Weights of a small GPT-style language model, trained from scratch on English Wikipedia: 8 layers, learned positions.
Each number is 128 + 24 x the weight over the matrix's rms, rounded and kept within 0 to 255. Layers, rows and columns count from 0.

# layer 5 attention output (transposed), 768x768, rms 0.0678, rows 576-602, columns 128-255
[[174 121  73 163 127 119 126 160  92 127 140 174 166 106 109 152 119 109 122 125  74 126 113  71  92 166 125 127 127 165 156 184 187 119  88 134 125 107 167  89 141 118 120  94 107 134 163 129 120 133 112 111  98 123  96 133 150 111 142 145 133  83 146 141 130 164  91 181 177 143 147 121  86 120 140 114 110  92 114 126 173 119  86 143 120 152 124 156 200 150 134 116 143 115 149 118  58 175 137 114 155 107 101 129 128  84  85 143 123 152 130 114 126 104 134 152  95 154 126 120 114 164 151 103 127 142 156 130]
 [ 86 162 101 139 153 137 119 115 126 153  99 124 194 112  88 150 121 116 178 149 143 128 112 129 146 196 137 143 122  89  97 143 167 111 145  90 128 126 160 161 101 120 121 138 143 185 150 144 143 147 134 148  98 120  89 120 121  59  83  93 122 116 137 168 169 144 109 138 140 136 183 110 141 132 114  53 108  67 128 113 159  88 138 127  72 151 110 166 144 191 146 141 120 144  87 164 124 112 124  95 166 111 139 188 105  86 160 124  98 119 136 121  95  84 138 155 176 136 126 145  71 129 153 112  74 116 120 136]
 [136 143 115 110 107 138 113 135 153 139 105 183 168  80 106 167 103 165  96 106 109 137 139 102 125 109 125 133 132 136 107 117  83 174 148 157 139 133 102 122 119 104  66 147 123 159 119 163 115 208 137 120 156 132  83 129 132 144  83 127 165 113 162  92 168  93 141 126 120  92  75 152 122  95 182 112 103 149 176 123 144 175 112  92 160  99  98 167 140  86  55 149 102 114 142  81 128  98  91 150 158 128 128 157 110 130 102  96 129 139 148 154 139 131 153 159 153  69 116 116 116 120 172 140 112 119 142 163]
 [139 149  84 111 122 177 145 166 132 114 137 124 134  91 178 168  84 162 122 142  69 176 131 138 152 122  91 121 126 147 162 103 126 122 131 185 105 102  90  95  72 129 127 147 128 126 149 150  40 166 142 102  97 120 104 146  91 149 154 145 110  82  76 132 131  93 103 109 103 101 104 135 130 157  68 190  93 122 154  88 145 126 166 184 173 157 105 143 171 159  76 148 105 138  77  93 114 157 106 112  73  97 141 153 145 100 138  92 177 147 123 127 142 176 123 102 125 146 170 109 132 167 150  97  98 137 112 141]
 [177  93 167 136  89 138 145 159 123 107  99 149 123 142 123 134 135 113 164 116  92 133  96  94 169 134  97 114 145 158 112 120  78 141 121 155 177 115 143 153 115 137 131 149 131 119  89 106 139 165 127 147 125 116 133 149 126 122  89 108 105 132 191 160 110 122 133 132 139 120 117 148 123 143 152 123 134 151 151 119  83 143 139 110 129  97  98 135  70 100 155 156 173 161 140 136 106 131 141 130 175 161 133 145  83 120 153 127 140 126 111  99 120 128 174  94 137 101 161 101 124 123 139 162 135 103 173 149]
 [113 122 132 139 182 123 144  85  97 140 137  73 170 175 169 123 138 157 113 110 106  78 196 151 122 170 111 153  95 170 112  93 104 108 128 119 139 154  76 164 126 132 153 139 128 156 106 105 136 141 112 154 130  77 117 151 145 128 115 145 154 141 131 172 123 173 130 150 152 120  93  74  81 105 134 152 152 147 174 130 123  93 157 105 130 114 122 127 153 118 146 111 174 106 117 116 102 121 135 171 101 112 116 113 138  98 115 131 156 172 114 141 117 137 137 122 124 106 133 143 141 168  92 112 120 109 124 160]
 [143 115 141  84  62  90 149 110 125 101 150 105 154 158 108  87 138 170 161 150 123 114 179 146 118 117 120 126  96 161 102 153 142 111 145 130 112  57 104  57 104 147  87 129 171 138 149 162 106 156 191 131 130 108 165 126  86 138 152 138 140 131 151 124  95 125 175 114  68 113 179 110 131 121 142 123  92 135 113 113 132 125 174 135  84 112 131  91 122 113 136 104 136 165 118  98 177  52 110 115 158 120 139  98 161 134 110 137 125 123 120 138 186  86 122 173 107 110 108 151 112 159 137 102 147 126  63 157]
 [ 93 134 148 154 122 171 133 123 131  92 105 118 129 113 155 123  72 117 159 138  65 131 120 121 133 112  90 140 100  78 170 169 143 106 116 112 148 129  96 103 127 132 146 138 124 154 124  74  91 138 200 116 118 109  99 111 174 103 117  90 135 135 205 129  96 170 150 137 159 143 108 122 138 120 143 104 116 139 132 178 129 188 113  90 128 138 128 168 143 105 138 144 160 152  97 125 113 123 111 106 157 130 126  85 150 119 109 105 117 177 113 135  92 144 108 171 138  92 126 173 131 100 107 131 112 125 101 127]
 [127 161 147 118 104 119 143 150 118 122 148 118  93 166 144  79 111 146 169 117 119 162 131 130 124 125 156 143 107 121 134 124 140 141 143 121 144 103 118  95 115 127  83 134 110 100 131 142 122 124 124 104 115 151 113 151 146 174 162 146 129  85 134 109 130 116  90  87 152 139 100 134 117 121 107 146 110  93 123 119  50 124 113 118 156 130 176 138 132 126 133 154 159 122 141  88 139 160 107 137  89 136 126 140 123 136  69 106  93 117  66 137  90 200 160 100 182 107 158 176 168 151 156 126 155 114 136 162]
 [152 113 124 141 149 136 147 189 105 131 133 145 160 158 105 146 111 120  70 170 165 149 159 179 145 106 147 113 152 110 123 140  90 116 122  76 112 140 108 112 123 121 173 153 124 152  91 206 151 154 161 182 164 127  95 108 119  92 165 122 145 117 149 158 170 146  96  80 129 122 170 127 150 133 176 125 133  98 108 138  59 109 105 117 156 136 105 111  97 140 158 104 111 107  98 128 178 137 134  97 126 146 108 151 150 120 148 117 127 110 123 147 106  94 138 178  88 121 131 120  84 146 126  86 151 129  97 125]
 [120 144 135 158 117 130 148 101 199 151 158 101  58 112 163 140 182 153 129 143 167 148 109 135 141 153 132 115 173 172  80  76 150  95  83 111 114 106 126 153  98 145 126  80 143 144 167 136 142 100  89 158  91 127 144 169 130 142 144 147 164 137 116 143 144  70 114 125 148 165 117 109 156 121 151 114  84 121 112 125 113  87 142  92 112 144 148 180 113 116 101 116 139 114 140 146 131 161 118 128 146 107 118  73 140 147 162 105 128 133 133 117 147 141 118 114  96 154 124  95 184 119  85 132 162 163 133 143]
 [139 156 145 143 125  83 171  96 119 100 114 160 111 111  85 137 204  78 151  75 111 154  63 178 139 148 130 135 133 101 109 171  95 179 108 110 123 167 128 122 156 114 161 134 118 141 143 132 115 126 179 125 131 184 131 129 162  92 105 124 118 148 145 105 125 116 130 122 140 125 133 153 152 132 126 145 129 123 167 139  69 104 118 143 111 106 137 137 137 124 114 155 105 125 149 139 120 177  86 175 157  89 111 164 132 158 104 170  81 115 115  88 136 101 133 112 179 116 156 181 107 153 132 151 111  83 134 132]
 [148 130 100 136 143 110 114 122 129 130 139 146 112 107 126 124 100 109 135 128 149 141 126 171 194 157  91  96 107  78 156 152 131 165 147 143 152 105 108 115 134 122 106 164  91 122 116 105  99 108 156 158  94 121 145 140 124 156 105 146  70 119 110 136  74  84 128 118 154 119 155  61 168 126 122 112  90 142 140 150 125 133 188 103 125  96 110 113  94 115 139 106 165 136 147 162 112 108  95 119  71 119 107 134  99 191 158 109 144 132 176 135 101 160 123 108 142 148 119 166  96 145 133 103 123 131  80 134]
 [158  66 108  95 130 116 122 192 131 137 160 130 124 114 142 131  91 154 151  94 109 124 153 123 139 152 164 106 183 149  75 198  86 142 108 183 154  79 148 124 146 146 146 142 153 100 105 109 169 145 108 156 181 135 124 135  77 106  98 137 142 157 148 106 123 104 180 104 111 148 121  75 161 116 104 157  84 125 129 100 161 135 112 147 141 144 120 146 137 141 160 149 153 134  98 152  86 134 117 125 106 131 118  93 115  96 135 119 106 103 134  90 141 126  98  97  69 158 120  69 132  68 118 145 125 161 134 131]
 [ 91 154 117 135 113 146 130 125 114 119 165 120 119 147 150 132 126 117  99 169 137 139 135  68 138 129 164  91 135 114 122 112 128 108 109 102 157 141 129 170 139 111 160  86 113 109 166 201 156 140 108  76 127 111 131 148 191 106 153 106 157 118 109 124 112 145 130 101  96  67 157 135 137 119 111 140 125 154 162 100 139 143 143 133  61 157 116 160 166 166 120 118 138 121 114 132  89 135 138 100 133 130 134 135 129 144 170  77  81 141 166 115 144 101  91  51 120 123 135 105  98 119 136 145 116 164 114 139]
 [ 84 186 136 137 151 124 119 148  76  91  66 118 133 171 165 168 153 108 115 151 150 123 115 154 139 138 149 117 102 107 128 120 174 137 110 133 114 166 160 147 178 148 172 169 124 137 127  89 144 121 138 156 131 120  97  98 121 172  99 126 147  71 105 114 155 146 144 140 123 174 100 139 138 133 129 126 109 137 162 127 133 118 105 169 127 165 164 140  71 130 132 114 143 139 153  92 110 133 111 138 146 115 136 155 128  92 156 134 145 135 110 112 140  99 109 154 123 134 124 121 162 140 126  97 123 105  97 123]
 [116 134 152 130 153 145 133 159 141 120 126 107  98  49  67 111 109 120 113 107 108 147 127 138 105 100 106  91 122 166 134 104 163  89 102  78 133 135 155 129  92  91 127 128 159  96 107  84 110 118  79 143 128 173 148 221 135  98 114 132 119 113 134 117 110 109  98 131 104 147 138 134 111 123 111 163 104 147 137 107 178  92 103 128  75 146 149 102 134 144 123 136 129 146 151 142 151 132 146 105 128 113 159 140 142  96 129 123 121 121 146 167 171 147 129 153 155 101 159 196 119  90 107 120 126 184 134 152]
 [116 119 108 129 118 117 147  99  89 165  95 110 126  97 132 139 120 149 166 149 113 132 135 172 107 125 163 166 129  94 140 168 131 117 167 126 160 145 101 100 127 151 144 124 130 140 137 169  95  87 155 122 135 119 149 129 113 162 115 120 172 114 144  99 111 104  85 170 117 121 169 105 137 125 119 123 130 154 124 123 147 134 122 127  99 150 141 143 131 121 152 138 100 115 100 181 137 152 111 114  93 122 149 115 109 130 129 137 126  99 176 150 119  80 138 132 125 113 125 123 148  94 144 106 111 110 174 143]
 [128 124 128 116  81 158 142 107 125 119 199 151 130 151 157 120 144 126 161 140 103 104 123 129 102 136 146 115 146 115 103 125 119 129 115 131 117 122 112 155 153 145 205 141 141 144 139 102 143 150 147 135 150 130 148 129  97 134  98 139 132 127 115 108 157 114 140 130 154  99 149 148 113 104 151  94 134 122 144  98 167 107 143 139 130  87 128  76 121 140 135  78 105 106 115 168 127 146 170 175 144 110  79 105 103 166 121 144 100 129 141 146 164 155 139 118 118 116 130 118 115 142 150 138 115 131 139  97]
 [124  66 106 129 168 110  94 138  96 152 115 178 138 101 150 108 124 106  85 132 137 135 144 135 136 147 132 118 107 107 144  96 100 146 151 105 119 148  55 122 117 153 153 110 141 126 155 107 210 133 101 139  86 122 182 112  97 182 101 129  94 167  87 142 115 100 156 126  89  93 150  87 165 133 107 149 100 122 169 109 152 117 146 119 136 111 124 154 113 143 119 103 125  78 109 103 166 133  87  89 146  74  99  91 162 135 109 147 146  99 137 128 154 179  94 119 113 112 122 133 117 127 153 175 144  92 139 143]
 [136  90 141 152 128 154 161 123 102 127 119 121 134  97 106 117 111 153 123 114  91 140 127 111 127 130 146  93 140 146 129 143 157 112 103 117 137  89  93  98 132 177 139 126  86 122 147  93 140 139  86 129 140 139 114 163 111 132 147 169 105 112 124 135 126 167 138 178 155 115  87 131 114 137 108 130 114  73 138 143  95 125 104 108 128 130 105 126 130 159 109 116 128 108 109  99 144 110 154 142 153 162 147 101 105  85 131 122 165 117 119 155 103 148 134  71 122 141 152 169 126 123 129 131 150 215  63 139]
 [126 135 108 117 114 133 134 137 150 143 135 159 111 135 105  61 141 124 100  83 126 115 120 124 150 122  84 159 102 142  98 155 111 137 157 145 142 160 126 133 110 177 134 156 104 166 138 122 107 123 113 143 142 145 100 102 131 134 127 128 150 124 115 143 103 132 144 154 129 117 209 146 105 140  49  92 143 166 115 107 133 110  89 121 145 105 160 113 170 127 113 127 113 114 126 122 160 122 104 111 183 191 155 113 130 154 165 146 116 127 168 102 107 120  93 168 140 112 135 151 170 158 153  89 104 115 173 146]
 [121 123  82 129 109 108 137 115 148 139 131 105 103 151 122 106 112 107 139 117 181 131 139  84 126  94 121 152 123 106 140 140 140 105 177 181 146 132 116 148 103 147 124  79 138 122 112 140 122 119 149 126 100  86 124 110 134 119 137  86 135 118 120 166 131  87 120 139 111  85 165 101 113  84 153 163  92 169 110 147 127 152 132  81  84 165 121 152  68 113 139 132  99  85  98 121 115  81 193 108  87 105  46 106 156 127 105 105 107 169 145 120  61 155 138 118 116 177 128 148 111 136 116 125 171 137 120 129]
 [133  88  85 165 137  89 142 141 164 110 108 104 114 152 147 123 129 105 140 132 153  86 138 104  92 141 102 133 176 135 110 130 160 126 136  95 119 125 109 106 116 161 163 106 123 129 163 127 148 182  81 120 128 135 119 117 113 138 126 135 142 103  99 111 102 120  62 146 122 140 147  79 130 144 106 158 120 161 158 152 126 163  93 138 192 123 117 125 114 117 116 145 155 123 146  97 113 148  93 125 173 150 103 121 163 170 135 124  90 115 189 129 129 124 138 119 116 151 126 139 143  97 122 113 162 106 150 151]
 [ 98 106 169 126  73 129 118 112 188 133 135 185 124 110 105  84 138 162 120 106 113 128 185 174 108 133 149 130 141 144 138 104 129 111 119 125 135 137 130 114 110 149 146 127 106 120 128 182 141 105 156 134  99 113 141 111 134 169 166 132 128 146 121  90 133 121 130  86  76 123  77 117 112 127 100 130 165 119 128 165 110 105 131 127 120 126 132 108 131 143 122 135 160  93 145 127 140 180 131 147  95 112 149 116 131 125 111 123 124  88 163 129 145 124 138 138 130 121 121 120 115 144 160 111 120 112 114 138]
 [131 146 152 167 137 140 164 125 138 110 113 123 107 136  94 107 150 143 114 144 154 129  87 106 130 185 147 110 121  86 139  90 160 128 105 121 144 124 122 151  49 132 141 125 112 136 133 124 111 119  83 139 161 165 126 135  99 155  78 121 139 150 197 130 139 112 127 133 121 112 112 150 142 122 154 148 160 176 120 125 125 197 100 101 134  74 176 106 103 131  92 152 158 171  88 177 108 125 176 147 119 149 132 145 117 102 104 125 142 124 165 168 153 143  97 132 131 112 126  95 137 121 121 142 117 125 160 142]
 [163 113 104 101 164 124 112 142 121 115  96 134  97 129 124 109  76 130 133 150 107 103 141 103 168 122 127 167 151 147  94 106 143 112 168 160 164 112 124 149  77 165  95 148 110 115 122 144 141 124  95 156 154 153 154  84 135 165 185 119 141 105  98 107  80  92 163 119 154  84 106 114 147  92 125 163 139  70 160 118 132 114 101 115 139 124 105  72 143 131 170 132 132 173 156 134 138 117 110 139 178 130  73 121 128  93 120 152  97 134 170 162 108 143  97 108 116 144 101 161 113 138 172 107 150 125 121 128]]
# layer 5 attention value, 768x768, rms 0.0821, rows 577-603, columns 128-255
[[124 155 127 132 120 200  97 144 116 140 124  79 126  90 155  84 168 143 145  86 126 164 122 115 117 107 112 145  97 136 184 117 147 147 162 123 117 162 124  66 153 125 150 105 119 109 179 121 112 104 136 141 138 104 133 148 104 150 132 134 121 143  99 138 100 164 139 143 123 142  92  80 129 158 130 183 140 133 119 155 123 123  86 152 111  60 131  83 156 141 149 136 176  95  95 104 110  97 151 144 131 156 157 113 137  99 116  99 151 156 106 137 106 132 127 161  88 132  90 147 152 116  84 181 153 141 143 131]
 [117 165 173 207 140 120 151 135  75  94 140 122 188 137 129 140 166  87 146 146 116 146  87 135 120 133  93 162 171 150 105 160 139 146  79 135 114 155 107 129 136 101 123  59 140 114 104 123 116 124  28 113  86 155 129 127  95 201 131 169  58  74 122 119 154 148 148 110 114 179 140 124 107 131 112 169 154 114  82 159 165 160 104 168 160 104 156 131 125 148 199  84 116  98 149 104 112 161 121 129 109 114 109 103 151 127 155 167 146 144 152 116 137 111 113 110 108 143 148 147 172  95 121 115 100  76 137 112]
 [154 124 133 115 146  98 126 137 147 129 149 108 147 123  97 102 125 182 103 167 139  99 113 130 163  96 135 100 166 120 167  84 133 115 123 143  87 128 160 131 168 127 153 104 138 115 150 104 108 127 112 133 168 120 133  76  90 139 121  81 160 141 144 153 156 122 172 156 140 133 121 122 178 109 115  97 123 136 158 161 123 141 104 128 116 146 130 155 115 142 152 158  69 121 135  85 104 168 122 148 102 131 100 113 153 134 114 159 132 138 165  91 121 116 136 144 152 149 116  95 100 159 167 111 179 129 119  91]
 [121 120 108 132 158 125 125 138 129  96 137 122 150  64 126 112 120 153 130 162 154 105 142 124 108 112 149 120  74 153 153 146 195 174 120  76 116 175 110 110 140 129 135 163 151 119 147 118  79 140 138 126 120 116 132 171 142 161 152 119 141 122 138 126 112 146  38 131  97 123 131 100 170 104 153 107 117  98 165 157 123 134 113 137 200 115 148 110 166 158 134 117 141 148 129 107 136 147 144 108 121 109 137 140 100 123 119 142 143 107 110 157 130 167 135 112 176  93 127 149 156 153 106  94 132  91 110  99]
 [138 130 125 134 133 100 148 160 135  95  92 104  89 137 123 150 102 112 133 131 154 160 130 178 115 102 118 103 123 101 124 131 124 107 167 108 108 170 150 107  95 153 153 149 145  76 155  47 138 105 131 151 113 115 118 111 126 168 116 104 132 104 166 119 137 108 189 165 128  92 126 138 174 153 133 137 111 120 113 141 107 115 153 168 110 129 153 120 132 122  90 108 148 121  81 152 139  91 130 159  99 154 169 127 140 132 139 121 122 118 200  99 150 102  83 113 104 137  89 143  99  86 140 134 147 157 145 128]
 [163 157 156 132 110 110 124 127 137 107 119 111 133 112 133 152 115 101 145  96 147 142  74 144  83 105 124  96 149 109 129 151  91 127 159  90 159 134 138 151 128 126 150 132 162 129 131 111  76 121 120 157 133 148 102 149 164 116 137 111 126 190 102  87 129 126 127 133 100 139 109 150  90 161 134 134 143 115 133 144 127 154 116 110 121 157 135 198 120 151 150 114 141 108 156 119  97 176  72 128  69 153 150  90  88  91  91  94 170 158 151 138 113 155 149 106 148 110 107 167 120 106 166 134 116 140 124 157]
 [121 142  74  98 123 107 154 171 141 155 102 126 158 158  96 128 185 158 122 114 133  96 153 117 125  91 140 164 124 144  45 112 110 149 121 106 149 116 144 126 139 162  74 124 131 143  78 150 138 163 159 137 101 163 129 114 143 127 142 136 106  87  87  89 114 104 144 168 157 154 152 130  81 129 162 120 127 111 141  62 108 129 145 177 118  96 141 139 113 189 149 148 117 104 164 136 139 143 149 179 112 109 111 171 112 113 120 162 134  95 159 113 131 117 168  96 150 124 132 127 118 203 130 139 182 117 144 128]
 [ 95 134 104  75 134 156  98  93 100 141 119 117 131 144 113 109  93 157 124 133  73 105 140 138 126  99 167 143 145 128 108 142 105 154  92  48 150  96 174  92 156 126 130 124 128 151 152  93 106  79 126 127 153 103 108 142 141 129 107 105 114 147 176 137 144 141 161 126 121  97 143  61 105 109 121 104 100 134 144 139 131 128 136 117 147 138 181 120 170  97 109 144  86 145 104 150 147 151 173 137 131 112 144 117  95 142  72 121 138 116 184 153 171  91 156 133  95 129 102 101 135 114  93 128 136 149 108  96]
 [110 114 167 146 106 111 110 109 108 114 182  64 168 125 144 140 115 132 152  98 144 112 152 100 130 137 175 167 153 137 145 105 124 153 156 100 166 170 141 141 152 143 108 133 144 101 134 137 122 163 147 158 124 127 123 116 146 119 121 141 113 164  79 136 108 145 136 128 101 127 156 112  94 137  91 174 122 129 227 140 177 143 158 115 109 133 130 188 137  90 131 132  91 131 136 195  77 123  85 165  95 156 165 144 170 169 143 126  96 134 122 161 139 119 136 116 119 131 140 127 142 120 150 146 132 118 189 129]
 [112 150  82 105 135 138 130 106 114  62 146 128 158 122 114 146 118  96 111 156 123 159  87 132 122 152 158 132 111 103 143 111  99 123 138 115 138 124 123 163 131  74 107 108 108 101 152  94 113  99 124 151 147 131 135 154  94 127 119 167 142 113 124 113  63 138 136  96 154 183  67 127 125 139 137  76 222  98 111 132  94 143  98 113 139 164 109  74 127 132 115  97 115 132 118 142 130 124 119 161  78 181 104 150 107  89 134 134  98 113 160 117 104 117 122 153 139 106 156 165 125 173  87 125 134 153 174 122]
 [127 102 136 156 122 126 143 180 148 143 153 134 132 101 152 110  99 147 107 140 125  85 154 120 115 116 136  67 124 160 127 166  92 154 107 138 115 137 170 104 177  82 109 119 146 102 110  99 135 143 118  94 130 120 129 147 148 159 100  97 139  65 132 126 192 152 167 145 135 118 123 142 109 154  98 112  98 111  96 115  71 146 117 117 108 111  84 124 125 106 127 152 112 135  85 145  93 117 119 105 133 114 136 117 108 119 117 159 152 129 155 141 157 151 173 132 123 161 102 103  89 108 151 153 141  80 139 134]
 [130 125  94  90 141 144 111  94 148 109 129 162 153 129  86 121 124 163  93 119 114 126 102 103 107 119 140 144 133 173 133 105 142  76 119  95  82 116 109  98 118 139 113 103 120 134 165  96 143 141 110 126 150 166 149 115 132 109 108 130 134  90  95 117 132  86 131 164 141 137 127 140 105 133 121 158  77 101  88 156 159 123 141 141 117 194 126 107 159 136 117 158 122 125 114 141 154 112 128 154 134 121 144 125  90 125 106 118 124 126 151 137 118 145 169 104 134 152 146 110 125 109 133 120 134 170 161 139]
 [111 127 109 157 197 143 128 108 111 154 101 108 134 135 143 135 151 107 116 152  87 166 137 154 129 126 134 121 130 106 154 138 153 123 150 116 104 134 126 149 158 180 161 127 130 132 155 196 127  89 128  98 108  68  95 129 141 164 116 107 116 131 120 161 127 112 145 129 126 130 114 139  90 102 140 126 126 111 112  86 102 100 109 124 133 108  78 153  95 155 123 106 105 107 105 104 161 151 150  77 109 143 137 144 122 143  55 180 133 122 113 129 107 146 149 104 202 106 161  98 159 106 158 130  77  80 137 117]
 [107 146 121 140 142  71  94 124 124 148 112 184 134 103 120 142 155 108 106  95 115 133 141 160  63 108 143 170 141 135  76 170  89  82 174 156 174 151 182 157 148 123 106 159 103 178 110  81 113 120 130 119 108 146 128 145 106  76 142 132 107 112 117  96 118  79 123 170 111 107 102  88  97  98  93 108  96 113  87 140 157 160  92 152 124 101 164 134 125 122 132 130 141  96 123  95  84 127 104 127 169 112 131 138 160 102 131 167 166 131 124 142 110 120 146 135 127 127 172 119 152 123 139  78 151 102 128 144]
 [145 144 128 147  97  75 158 158 156 152 139 106 167 171 131 176 132 156 130  83 115 149 123 160 127  88 158 160 105 131 177 119 134 104 185 139 153 127 102 141  53 141 132 119 127 126 130 118  84  92 140 136 123 145 115  91 165 146 159  97  92 146 142 104 116 138 104 145  89  90 104 104 173 130 154 141 123 130 137 119 147 121 148 100 147  99 122 138 127 105 150 128 145  99 132 145  62 146 153 184 132 149  92  74 143 134 147 133 156 138 122 117 165  86  98 147 100 154 126 139 133 157 139 155 121 128 163 102]
 [140 130 101 152  96 100 109  89 145 106 147 151 112 102 108  98 187 113 130 135 127 153 129 119  92 127 125 153 124 104 111 117 134 132 150 130 116 115 135 113 129 127 106 121 103 147 109 151 116 130  64 124  76 118 114  95 120 156 129 126 138 143 106 157 106 121 132 159 158 173 118 185 148 119 125 110 117 151 159 142 165 172 144 127 118 162  83 114 119 157 125 121 157 181 170 124 129 177 162 132 149 129  87 133 150 168 117 143 147 133 130 127 139 140 126 138 157 126 116 101 189 151 196 111 131  87 103 152]
 [137  70 144 201 102 134 104 185 164 150 175 162 116 165 101 119 100 111  96  97 117 180 115 143 130 134  95 112 100 146  87 152 131 149 154 124 142 149 155 126 118 139  98 167 150 141 132 131 173 159  98 160 124 133 106 125 133 128 159 142 153 137 123 155 130 152 185 125 105 117 117 118 169 156 142 144 150 132 190 116 119 120 128 125 118 134 123  92  80  80 110 148 153 105 151 145 130 133 193 130 136  87  75 101 141 116 138 178 122 109 123 173 118 148 102 104 156 120 142 150 145 127 103 130 171  87  82 147]
 [118 109 136 184 117 153 114 173 162 121 133 159 111 125 160 148 110  70 116  98 143 116 137 169 124 126  98  99 133 162 144 186 122 149 128 165 129 137 147 149 113  94  79 130 131 160  89 103 120  97 150 101 135 113 119 126  95 154 136 136 107 146 114 125 135 124 155 135 123 146 125 147 121  91 100 184 133 167 150 107 134 149 155 109 116 169 118 190 104 142 146 119 141 117 140 144 154 113 102  79 113 120 153 144 128 101  83 132 184 160 139 162  83 142  83 132 134 134 150 157 110 120 113  93 144 140 133 160]
 [133 131 169 121 106  86 105 135 128 119 113 129 106 164  97 193  54 126 145 103 102 124  98 122 129 100 113 143  94 109 125 136 153 152  62 145 150 122 130 121 109 141  86 115 101 119 108 125 100  77 147 105 129 139 135 140 138  74  99  92 138 127 138 114 152 129 101 165 136 144 157 131 110  98 147 101 117 105 128 123 111 128 144 100  86 135 145  70  79  93 170 146  95 142 165 122 120 144 173 119  96 161 171 117 114 117 127 121 118 146 123 121 122 132 145 129 171 137 160 140 151 122  96 161  63 158 134  92]
 [142 151 118 132  90 113 148 165 117 121 133 131 134 122 142 132 153 110 129 110 123  90 108 121 111 129  97 180 138 102  92 129 161 169 151 134 173 166 112 114 120 111 112 130 166 103 130 137 126 104 123  98 117 162 172 115 101 107 126  88 134 139 114 147 112  97 106  84 131 112 163 123 103 142  96 107 136 142 129 170 124 143 174 147 142 102 129 149 153 131 128  95 118  89 134 122 114 149 150  99 133 124 135 141 147 105  76 103 135  95 112 148 147  97  89 149 153 163 129 166 112  84 126 110 113 149 137  92]
 [161 121 114 138 170 148 115 133 100 180 119 134 152 100 113 163  68  84 139 165 143 143  87 113 129 120 151 120 125 148 117 129 146 114 114 125 122  98 167 124 162 130 110 145 139 107 121 135  81 112 128 109 170 116 159 136 128  90 133  97 153 164 137 132 130 145 146 110  98 118 107 131 132  48 124 171 170 117 146 141 135 115 140 173  81 161 105 103 167 148 147 116 153 118 167  97 144  97 108 118  71  99 123 140 133 132 105 164 136 136  84 122 135 156 133 176 128  94 142 152 129 127 134 150 121 145 125 107]
 [118 119 182 121 174  86 156 116 128 110  85  86 125 151 134 127 126 143 134 123 127 124 116 142  64  84 152 143 140 125  83 135 153 151 153 122 117 137 154 100 141 129 109 139 113 146 117 145 145 175  99 128 110 160 123 144 113 132 140 179 116 124  88 149 145 114 193 100 171 139 105 147 127 166 121 114 140 132 122 108 124 134 123 166 151 158 103 112 121 145 117 115 145 157 152 142 103 150  93 154 128 168 144 103 151 132 135 132 142 111 155 118 149 150 181 152 147 111 105  92 158 110 114 105 107 177 138  83]
 [ 99 137 126 100 104 141 149 139 101 151 174 142 130 129  84 132 156 102 113 114 178 138 159 135 151 152 136 140 102 116 167 159 129 159 155 161 159 138 116 132 129 146 110 161  93 148  88 138  82 133 129 206  88 107 171 113 151  94 120 131 148 153  98  99 145  88 123 150  87 163 113 101 125 142 138 124 133  83 138 117 122 112 123  91 161 111 132 118 141 128 127 137 121 131 140 173 147  67 150 109 117 138 133  86  30 140 123 146 134 112 156 105 151 155  95 128 148 120  95 140 108 130 133 143 173 129 177 134]
 [126 119 153 148 121 119 111 146 117 134 150 131 106 134 149 108  80 116 180 165 143 103 163 167 110 138 121 107 138 146 147 118 123 171 115 142 122  81 115 174 150 130 110 121  81 149 129  91 132 135 147 100 127 142 146 142 130 170 160  92  82 126 108 175 115 131 106  94 113 145 143 100 127 158 180 115 167 134 113 143 108 130 115 157 103 148 139 177 131 127  88 106  98 131  92 124 108 131 104 113 108 188  94 118 112 133  88 144 148 112  73 123 131 148 106 107 126 115 124 141 107  91 123 154 132 163 156 122]
 [106  86 115 111 181 138 139 114 172 126 134 123 135 191 169 138 108 119  93  95 105  84 132 170 113 140 136 159 121 137 115  99 142  90 163 119 102 147 119 131 117 130  84 140  85 117  89  96 115 108 133 146 132 137 116 126 114 155 137 122 138 160 161 159 139 159  72 120 152 147 124  49 125 147 107 125  98 134  79 103 137 137 142 140  87 124 114 142 134 135  82 155 115 132 141 114 119 169 111 151 112 118 139 148 195 136 151 116 127 137  87 109 187 101 139 150 129  99 111 185 129 169 131 109 121 103 114 152]
 [158 187 147 146 145 153 121 175 133 123 121 105 129 138 106 109  92  51  91 108 113 145 106 192 116  78 107  91  95  44  97 133 120 189 138 113 165 114 115  75 111 121 140  96  84 131 107 130 106 191 134 168 117 115 194 142 124 121 105 123 131 135 110 119 109 129 176 147 126 128 144  94 117  90 138  89  91 136  85 101 116  95 147 117 143 185 165 134 148 121 133 106 134 103 146 136 162 138 152 150 131 131 180 133 107 139 160 134 157 142 144 116  99 126 140 158 113  78 118 200 149 125 130 119  89 112 116 106]
 [ 99 164 155 151 173 142 151 132 188 152  89 138 156 117 128 126 125 146  98  93 114 139 136 120 147  91 181 149 102 158 121  54  79 184 136 165 119 102 112 130 102 119 123 137 152 145 101 123 118 144  85 130 132 169 125 118 132 102 136 115 196 127 107 144 160  91 120 139 114 108 141 122 118 152 152  78 145 153 112 153 136 202 103 138 138 149 124 111 132 109 166  84 142 140 123  90 150 162  93 132 194 108 108 142 126  56 148 127 132 106 151 126 109 124 143 111 155 147 138 149 146 153 131 150 168 102 107 152]]